config = dict(
    hidden_size=384,
    num_attention_heads=3,
    head_dim=128,
    hidden_act='swiglu',
    norm='layernorm',
    rope_fraction=1.0,
    tie_word_embeddings=False,
    init_std_down=0.00352,
    max_seq_len=512,
    doc_mask=False,
    dataset='wikipedia_en',
)
Each number is 128 + 32 x the weight over its row's rms, rounded and kept within 0 to 255. Layers, rows and columns count from 0. Numbers have three digits each. The size before them is the row's rms in percent of the matrix's.

# layer 3 attention query, 384x384, rms 0.0295, rows 0-7,128-134,256-262, columns 288-383
087:142125140136161139125085146160142132114139149050177130115126091088128047149178141144096129134129093113112139092157129147145127183183100092069096134114098142165145182120141120171168142067107090160136119151075160166121091071135214140099128132140142098137089104129100136140092094122078138140
080:186143164155183109107150130142196099115065129080183117106135094117134119142127129112100160134096105122101139062148203082157160223142119187140066109146187106130121182079117120115129192093142121157155101133134129134116121069103151102064042148086091069095127116127134109147096094092157111139
081:133127114119115155132116164165192160110110126114129097105147173137106118124171177087109132141167121045176109130170087115134083140124151117067126121108109157148154230082150142117164173079133148139111157132091141172112164108116104178091096178099166084161121143130116179094148092132100141185
084:132203207132157126108109153096169161138153184081153099120089101126108166088125117109069091145108077089134096133135107086114150157117103169093151138104162119111116139090092125129142129085135174128179119122046121191112106117125198142107129173103147087121098116118111087203123079066137094139
078:094169135167080155133174096083103129120162100178161107217124086121090158118091140137114076116118178116137097124147125096137154120134149189087106140148116106123147149154081150130131082126161147134138121103109151075127064095134142141155184062137045099104125100096169185125148104099192157116
083:077091090156110106133112152101120116095114100124156204173121085149162180130113150103122161128090181214110151116162112191101133124141116154195126136118091111129126070124161136118159120101159107079126163096129125126085126155146113140206179169172156137160095197153147139163149173085093112082
089:124126142130123164105075183138105053117094153119161143166175169079155144175095115119142050120110167138155160094154129131131091157099155160172138151208094074103155158065127164139173119165156112110146143123093155150121148090065120100158114116138157099092139124174128106127117090168138156123
087:127155115056127114164153088086077150135121134179140146118120191129130133119130120128165135146164085117120134111114111150113133128134144115187183126127159165080105127154097119088160150122161148112112105097138100137063079181079089071132098148122130147103223180177098151122113198103130056058
111:116115106127201170152137120169161078145143135102123148143072087148152163177189117121112124132136127082098078174127102133112147153163072134132079104066178093117172096182108127115130077092149170104094172118170116176144163104209149138136179079117167097116125168064115188175111153136110089129
092:149118177115144109215122156108188099146180151116172102140092159074144133124160175192118182099141152117201120159138131115090106099117118141101115106105190077133096157140100125175131115111142160124173177152177066104146104088131126154161101095191128113127150135141078106114115172147091123190
102:095119042116163151116141166156133084128095134102169137093118087081149148154091133152161132098129123135119091176121121130100175132103162157142104126099084175150133127142141137175175175118135178116127153153115112104188176122131142130118168022188100093177133101096168119076111122140096128135
109:150133142137081138197141126174179098114184111103122133098099105136091201128122165150185135181141087070188167156128116077107135144167062165193092134139191123111135155156132129091120069165183148141088121167183141131074151087117096139089120121161141147149160097070130083131147115066154081139
104:121122149173107116160128128039126139098157156153081082177137156170107158069049134111114103167106122100130148099127207145139118152169143131156122152182157158117087147097179113109090090141130148122149098140085140089122120136153095164091085163119102212112144080137105111085129088093133153150
093:114117120126086130057124099176088149159082103149084120107186151125151142127124083136092085125134152149128193111070117106179140187131162129161151121186109137077164096123110098091104105135126087167157088137109080097101133144112098087124114141068093150165098154142110162170158129180151195078
105:157150075088159112152087122196151060111095124092177136091119064104164136133171081129134142103128136183155110156139139147116151115075146212141088156137108103131129154169034136133177195115125153174122169116121107123142133147139133146147121072160147074132190199132128162121148154116132116153
077:130158178146128119120115131168178135171140166105153173135164101118138071135217113072111136108151141199086149111137232104146101154115117113151120128159100166178096066178111209114123144125122085098082115159146159187166170096118080114095159095110112108150103152119120104090169068173151150122
082:227184142151179099156065182136126149124121091083140096085144150092134168141218144122100159107113111046120153111114084125139135109199145122142129152072143145070153123132144112110113131158173155157108136118206095076176134116112134135126120120138160088092143046088149176105167147057165057177
077:072133107104141144128091062128157082189123172108149139108078179145135141114142161097129120142101151150145122170115141171123097162152100139070164096168091176127218165126137173083072153095130119072147102147144146177118148128141091077135177116136094208149116180120125091116081083130159143123
081:126137100147131131109106156163119162109059147081134137072139091112142077122165172127147121106143101082114149095167175155152182151165146103071150169179149164112178134108188131091176164191108096087166136182104166140105110086090074089139112154089078142097136090122121102146112174108177190168
080:093111080131094116139160120101098144069069151175093072153112125126082176099087200145114055107087129080091073138148132175138174136081193110163164119153118110099070166119133078118138134205080126144099154134104122085151079134142129113096116122107106105108147118116210135145117143129116091149
075:097116068078122157165142100104095100133117134155166139195143163128180125144120142105157090094128171186131037213115111104097115117122131129143119109077127088175088135128109102178161176159094170161151157187108113174166136145104122136089159150152190112135069107156181203127061104144122084179
089:191136103119128117111126093202180147097104129087162137071188148125183093106193089063188229160129114112147110087116142134109134174156089133118089133125107109116155104124131178135114111100125111088116189122145104173063139164127157106130116132166155183091127092124104059162125090097113126096
# layer 3 attention key, 128x384, rms 0.0284, rows 0-6, columns 288-383
086:104158098119090160151133132113137203107165122157117121162110166106112165162160119121139160108160103126193113077119097132109184167139151137159146148187142102140134105162093143118114081069122126093195086133116178132110122138132110167126104153146119121141111085127058085151137120110122118151
087:158116186112158142201121088118089126128161110089079114116119183130101145152153061142162099113162152125077143167120175136180143102063189072084131120095136074068154096194088122073156132169101160089131129118109160101159127104131167094172137147139144124147188154075091193031102110112119171137
087:156172163163103067146145105100122151150165134156099117114096097141155150162109153124117167133094081084142194125100130144130107150123112103172179141196148085120154120110154129062094100083125181099145116104105153101119103107111120101161037204161186142136089184149111117112165155129116089113
095:175089058124114190114116107132134134168118074130106135104122126130123182128132214142147186121148114094108087143136166140151155167161110096056123140110191158118141137163157128103102111166087125061106135147125098191104203159108131169083122156121107153090118148121048094099118167137170099166
084:151110157095101105084104144187158100166040119168142121051201072098130127118151128168112156127141115132119092121133113101138095113093118161119120110120116116125158139109135079162144168160132098175123129132160078202119136174137155114118122086088133167047104116153110137069098105105174106137
085:145172151146094128105160157082118090122114125102087104131143150104183114164065169158102141156132150103124150154104092134078162132130102144174112114119089081189094133068158183227137144087170089114153143116172126098111087149159088142141143140123095160083116036106157019163188087107112152096
089:078120162101150134187134060086145189140116131098159134139099134138118090113112128099131189168107102144158184108162140117109175092119036122099127137141118128079164145181075153093118074153047118149132071081169156141128163077138165140127151127114104210139106157142113125098122168093119109175